config.yaml
lr_head: 0.011
doc_mask: false
train_tokens: 906800000
Each number is 128 + 32 x the weight over its row's rms, rounded and kept within 0 to 255. Layers, rows and columns count from 0. Numbers have three digits each. The size before them is the row's rms in percent of the matrix's.

# layer 2 attention output (transposed), 256x256, rms 0.064, rows 111-127, columns 0-127
092:055129105132125066092135136168120155117132150166066155140132130125186127198129110089075127146126141166088169112175100124115147183156090170080144062115072116116183124130153174145116115153145183136151107073075150101077125083113131128112137149122096117130144140097128106152117157124052102188046090113112068174130143135105160129143120118128192152130143160127186083136091167171132153169168
093:106142117105109131090081110144123127088161127094101080124134115112191128163090190092105134162111134080189137127134163086159096105165125076098076184150114126045098180128105097080187106136108088047073132148150094136101074163098162090166091170059121123135087090152167084106142087170177118131126148123127152102147128169118119104113129176162087106138126122178113154088110063095142117134152
101:179087164100111215149146111134127131156186131089112142085073085106118109162146138182172121054162120145108091105135123138104073047136142143147147173173092178104133126121124116126094142162123126197141125179107178133118147058101120137126140094069142170111171130140115096138153202143103143171119133139186164193167168131079131159162127135139136124164128181101110126160117081139137112134100
081:133125112130042130114130166144162134124148113122159152149142094120152135175165158141114127095048115116103154111162157106123115149106158129102131168132079199089155200155095146157123175160158116069160088115120119168107115095100146077091137148122123183114126132098140106176127186158116155104062123129104069108123204188126165185125151114124186137159113096130138072080146076148113111114110
083:105160144080052108127186103112091115177081126050087121140136128157134098177124129133089103169131137125158173135160162107115104162180109152078176123146159114137153150109082140150160105109140134228151142106128114105099108115174113167096129116148120139100170145128119175154077104143200107097165028129119126113122146076116100130081097135152141181103114113167185133080111090157110163176148
115:153132133108099126070103114130121100146116086182171104127097151135129157105137190151130145064124149123119111185125130145142155107155168127146137090129102162172091104159135090165130093150151124114105148136180122119152152127124125107131085100146157109118145152116121121074157101103154081182171106159090198024128077079111083064134174146073127140160035119118125179089113112130073111077186
093:112100106099185126106143134119115109174117117127137159121150158102125161125113158083121053185118182132148148192142136105142115086119147137162160096088113129171142130124175109160141101143151101146109161130131119125105208096184209141141144130205119117138104181149094200133117108103133090084148142143085124049066078154138167083098196116064115140127062151140194170062157177162074139135074
077:129081134115146145128131132106140107132055111125162106179132190158155155180097108086117135140149132159156116125167129155134168085092188132197212130151119146145085091138109177094147101149190145095099142110153083102143137171119109077160130142105132130088116104157093116118171090094240089125098128165174146133167120118051108118117137121115132153123151151121156107141171099125086113138145
100:189081141176164171091137126134181131133097147188196112104166102165161119145104103127138118083144129136173182118130119136149180114147174145146129095068100145054115094143035120112141154148175131129150154120136081134130173135128123183141170121102114179131179115157134078143122115119156140119162108177115143126128140167095184097070141143101132170143137018178161177079169056095149127131141
102:181144093140151108110124123147198136141156158133169129118148118163163165080139166168097157079161146083082161094095070146141178125095167115112108141125123179092142195111128112093140186090119086061158078166121099181159117199140153145127092114116146134123144134092131152161129098083180158126079161184099138124168119134162136148074181150123123097176127041113070184121148040047155149176094
094:172156128096160127107171139145169126149160157136163112120151146196105127094152125120151105105134103121163081240101130089129083103105192102180103141156185162160117149099127135160149145133162121081074145125133096122091118149115156168146144103098160133181117153146102169138173106138192173072156155186157190115152075117138147086151140103130086124123108197094078188090088129121136131128124
111:192137104148196168172101098127111119138155102109098076035135158083088116107130104212165106092152128155122146144117076135117143085128090158117107192167153113130164095157066116128097154123103137121115156156167141118146077115058114189115070136124112170137185133102183076116096115163161090183170131080126173107208133159120108141147155165165117082164145146141117180118104171099161123129159
081:137130105193109101157113166089089129159138126136148146105174175106111105107139062134126100085151136100070144077139127117120159160078100157128162162122132072140118081209093109142118167122097173161180157076120128112131155092128098138105161139166127178136171127142141111148086154130033150093131102059104095124125150120164127120154116107113211107148148120134146146140102157177140128081204
090:172140079185134111121103125112112117109107193090139095137188112146081097130100106145144092100181159051092179058142152135126166166131121143112137151125161139107140139097135105133087147146045114090216145092126144115145136129118099134119086106156104109124165126138115141112179139117125128113134117139120141079148106072094063175068087161128161165148085105204130180130102069087131109092225
080:112163123160170093112148135121132127097078158132125153113100095135121154131133145210098130073163091116103127155102139131119103114173150088124070100146128151086113101133130128121144176136152127068123110125093115145085194154130101113115166148127162146200100140149130113198116148137056176113090143058114108159154112144126125053143163129119160066107200107054160122118074121124123153092130
096:114140165135118099191153166125132097151125107082132147152150099149101080126091120163066190118154127123073110068175080179098145160093099176137131165139154116188133134075131135144103159092140127137154090073093097121124075141124081129124118063158118094110198143091100160185110158187117132153083067110133063131098166104132124163160075114134150111170127096091125098131163135142144136147116
092:144162128084123142075110113184166123078171140181118151156147050132139153125132181129147133130123145150114106150106131072129130114126176088149110110151122245074112217094129124125118137155131098081110108145156139128133098180115154137179086148073164128088058071121125121093186117098219147103115195208159136117138132188133127157118133157094115133115151085112082136115140107087111132153089
# layer 2 attention value, 256x256, rms 0.0587, rows 112-127, columns 0-127
095:107115092106104163122089126168104140161142170137109081077120090153165127145131133110049117178153165148118135099126159156066158143147114150088138101167146127097136123135166168106170090162149142077158156163163145177106121109123115149129143141084153148201149121138154140083124070171073139143079160172117137148109128137148136130212073156207125101119059116118155188112162201105136120150147
103:135083106091158117052142088135174139093121119110127140102093112146082140138094099180151096080162072170169146093109142151151153093135137084089118147102107136183134178120095159150091124108115100123054211096089081081181145107061094180129117138129136100095126152103077148066096233152141176145075084115116114116165126131106153152122097149131140142175146139146098118151097160143145122116091
099:127130092095136130080098102078123138093163115125020107085184084170130100093083060114139147111087178129117080176114135135079107136109150101131165152153128141082123130086110140152130133113168125120161140096115131185116121104072179167116055093118085149117150121073130159095097190113136135096119115129163113118086096200138143122177092121182156182182122140128139098128174119160118105103137
090:149093124091128085105122100066078120175132161114106158186071136116106151178088131114178096092154157110092142062145106092160122124145063155105164122168110072153146105143109193213130183159165124147190163116098113107183148166164135164099106122099099148162160123092131142158109132165125141094115122157107131140140155141081108114057116137146109170118147130172152107132141128111069137115139
107:131169119089094152121102123150149093096090104109145098108192081133126131171168194188125104120108100111156140209157130152126097134118158098155093144214132099127117117137086115102119085144189135147109157113141148133128136134125199128131129104119116167109126142195145099158199117154143092204190112171114132109187112097099102100038179167118117138094132094145110137080097063201153154072100
095:161164132092109129104151132066091119151162131128108144175118070103170114147183157139134141142164168150160115151204113125100099117052121095174144196131117119070116110143130136139092096145107040094128097144155117081141119107135136126173149085177135150111169109206134092118123159154134094158174147155138127083108165134097192100026126157064132186100157143173128122091142162120164161133114
106:121101110143134142117120087118141120114087178157132107139112093158102119169140152057168103049228185094117152077168172198118149091102114113153048135137117085182086126065131082112072118158182125132166133143120072136151129138128131105153143092123163148182139158114169103096161100088144124198164085148144131135157138136074109144121104169060121146108135125134109116135181125115123175077104
097:108122140187120136075123084127085131149129091161119120106154103177057089129122126108124093148153147088187099101127153114083122061093144101146107086156141105111131152169122142141157166118085148182151161159117119071105126145061167089096170114134173158157102151176131155148083112112177195156153098169152111102076151128110092111118051183113098148128118077092099127109159101102143182114197
101:101108101171138147123147108196101123110145133128052129057148132140123122064165168147184142167139173100096150157192111132120148147162151140131153168174113141130170117152141089145143176101129123114110165079118150096114115108102159144164089126112191144134119129146147172098100115139165092113075213206076112125134115128122126108112113153117108064105112121129129096151137098118134104149115
090:122174126073133177064129084156107135155149144154155128136141147120099119077215207138129160076104080147170200144139131087089128196131102138150100131073136136142171094121032155113064105124116119150074154094136110112143052125084123159136154139159140109151140160122134129155117127192102152140161155152166148105150135154129111167099129128166159141067166141083113100157102117094144141105103
104:129133095067129101099098149126125114077168166120082081090089162072092113110150174147084089083135065158155144109110157213110098074091120118143178099147138142088134121137095135080165112134125136099092175139167103093118093125115133156109133175091081131120116145134111140142107116116084097095084100094061150147156145119148145091109112146144116015131132110123123145132078112156112103132123
098:192145150144116113093051171098130123088134099121061112132181183100121143124059092117124123127140127103141106180166130146132121102089169154138139137149124137066102154121105118124153124125156160154156147147115101172107142101115156147132144111132092129096123145174122098159120157084125112029105111088135096135071129081143156093161167104165116124141127117119073183130141106185152131114137
088:093093100183120110173116150163143145113116077101145101109202164148120124092074078097132092106141074099089120076147134110133099107118117127083076146199087105123124158131093138143145104159123100110184080146109135150126162098144167104068145119073096138172113192148157139158185102175161145077054122157168031130183103084149153047118118128168115127113096158166115149085160099140115111160147
087:096106202117077160088098110091126121167135148130024189143165143100136108078134124123093132132118142096113137170132101107040161152139145144145063138097153123111212091123098172094106130126137103186109189085117187144111131121098104144117175179116177112141100113150141140140059125112074138061103123105151118178079106100150107165134142106149118148147101096114146116152064153205074124129126
102:143168186131154149148125122123152151059117145110093145095143157109165106123161157121167174125107140155058109156144146164163120135151119165150146112128124122150147151108132092170114191117128136058105062130110089104129137106137157125117031130136095086083110134113117162112100079111163094062076125148119136130096079152125092151164149124154119103151123181144163140169107057195088146161095
097:078113112104123172143188087195170159136119131153123097094162117176148143126185099120103165115151120105134113116127113089072109184179111107144099120091154100110155086150138156084115129116077137148047155117136152112165100115112127164166092107096216133154119107063079167074173117145153142171127155174178103127138085143164098167125050119129182149134119161087114101152128129047136097119092
# layer 2 attention query, 256x256, rms 0.0579, rows 128-136, columns 0-127
089:068141169133134127113101101113108129181134138150160144168096141054125156102122068113131122122092137129137130087155120159080129132050126186124066123167174151115160138063130153155077109144145075054141126092114163129070178122121209222065094146167113144141111125016104203108092136166079163089129110168143153134169115164128143048088122137095156059111159163121160126132100141139141086192174
082:088165148115077133154173074181144061140124097182200132109105128096173138174082085113136116133098161193190108144141191127127150122146074138124068120112148114115150104126150131113107116126159146120114141142131108138106203136126113176125058159146146109151138112161128133104156115147112104036159147078076170087101133162112118167113156112141094103152141114064157113153092172115137079202185
091:199080106212179160143125141150120147118142130100104103141170111121162131093171157136101096102154130090107126111059105093130157146154141136146158051188136117167097122193135100119173187126082194216123095164125146087158052157122088122139098083067130150113163130207140071130098080089161170204218131150121129140098126119110126172147131128153107190121117130153046139108130153082134132103098
081:151112123083186125096119108162065150117125128153043087151161071097076153095184179143102118126142143114076075105119125093176072118128174121162124095122110124143044125125107092123158113109121143137141129120152169139199112150130161074202119125139097137146149182199102119138105108125115221186151125133199094125198115086118172078135064149134151177128123160204145138142164111119160136095057
086:058129125073116100149153074130107132134093154164204093158105148107100172159052105188139115170122125151115159089114134102082112123130142161109070139122097100133151134073113153148078105106158099074122193103130161183127141125052173172151135161207107126100088186104166145069106160135123096102097099120103103161173116125079137118091112153125105086080120151150187087080113118110113075140149
084:095195185136104074174151100114178134100147068165176187123113125078151172116183096129149126124195185136151070152143188058088151080109170138152109179124100068073165124117116133112111123117164134057176139139126105197126113118122125163069134122142142100081094099070139162133153151143151074097108117090159134154109078139140115145142196128110087130116175104104114089083095140123112118088125
095:070189113060123114132098097162130094162105178145222092100072228118144119127145160138150126112123083164088155141138114161110123121114106128132089177129116117117160101105107120099110052140149120019109154120155155204082177166116151145124139146166121150097110127064092151049172158131077114146131142144123123145193108179112155160100099148155185078108128119090140095116099118133108135123111
088:069152100153102209119151106126106190147165122114139169115153097120152161075146125125159121136173172102111138134161151145146104104124136100143159153112128145127190136119118126144109128124142204128133115132102089100089154150171093105082148097118142111093132081084118171117133104155138152096132140163133128142132186241141120126125160132125057059144122145105125120096041206230119141113098
089:163089110167167167116143123106111175138202103138101131132164139201090113134157114143154116133117113085105091126081116183123133118126121124101196119132166145233116106115123103160148169158126172181109126151148091130157129138160073150132113108076160182186148121148109058171142107104145182147142108188131114108090175116151102098158163118191137136112141166082096147128146141073167172066094
# layer 2 attention key, 256x256, rms 0.0583, rows 128-136, columns 0-127
081:117139135142231119205136145134160159075187116105116164133143071160192137051153151146101154083142059063131125134127125141122106105131088112109223092112141098109119190145165134189128138097100151083169121086125192089101155137106162023103150142106098100113127197141130129107116174115170135104067088213075095126125132085121118123190120136112138199103109151111091082095117125147151153136127
090:112089122078191123142064124120160191081149145109086150142149097143097137112173165165110126156110106133143186117066111108129119160147086172130107127095104084129137114130138096115142127076113118145152103157166179111150131100091115130105113095112091091176144226130119117124128117168103110117138118177145088113171100207125118088169141123097083102095106192103106111064100126133163146119124
091:143138102148026103107150138124194123185074135102159115115086191096113106148063066075168094119121107134081107119127117145097099167105171105151111145115119168099103121110102128107127118179205142133101184092123051157112138153100145208118133077139137138125114067127104110138157164094179152128158122128079198105110100148115160149095099101172145101172152158137163161209120146137122101136148
081:142152100196120124128165083135118100194119132110113118111131199129147136076151141128165176114187070124154075119129134082143151141074179116087166117144144163092138165146117178132177183152135127093125145100068117122086135145144177134157097089092162089142130026068094141115109115096114102128115123102097113092114099092145174158142099125150170184164139064183162137115180143157141128099114
088:053108154155204158061142109128132093184169142121066133122165151142135143077147172156125108147095132164168179137109152111129121088158079098138173181155131113078108180131144113097112147145081156135130068112150129087144101124144062056151145113151137095151116148197121126137165085131097094124158119133169107102154170067096087130133124145066132102104095136112092076081140103147179164115124
084:130069123114199163093088112135112099100118159131126092122183158171140139166164173174129114135099140135100180125107133144095118112223123103155050141113099100132176079182151093150105119121115157166160098154178157197169122088122083116097154200186111142109127173170149118093115132168171172119125129143209087105134132125169107156102183131155123129085111183076137147101144069099152125185132
087:132088154097170113140087125185119123089103138151088174147153071174154139187150150138097113132090153165132172139159112144086144130184064160124059155116100141108119127098148138156109144147126082142176139162146146163154175107111116087131157163119062130126125217116165174114115145178120137149128087177109109109144133106125060107167120137082138133061107140091167126071137145096193138110094
093:132104153094194095168093188156097138082143125129149107147151040158105101170177106137080136160159118112075122113103137094108085156117105153106104123132155151206204125147103093131136105103153129127120130143162186106161113124071129156134077179118121135135087152156151114119052117119145137180132122165166095117119094099159135130131172104186112094100126148091163147088139082061121074116179
093:122112138116091119124125173092129139161130140137126133124145124111158135058122107070103121100133135090153134116152119137123125110028183137116200113089138124074105112106197163097126134115131125171115139130136042126056069128170196137099141086144163123180119073130105139091118121097078075127094118125093104141091107131105167121125073109194103106126131130140155097147127157181092122101114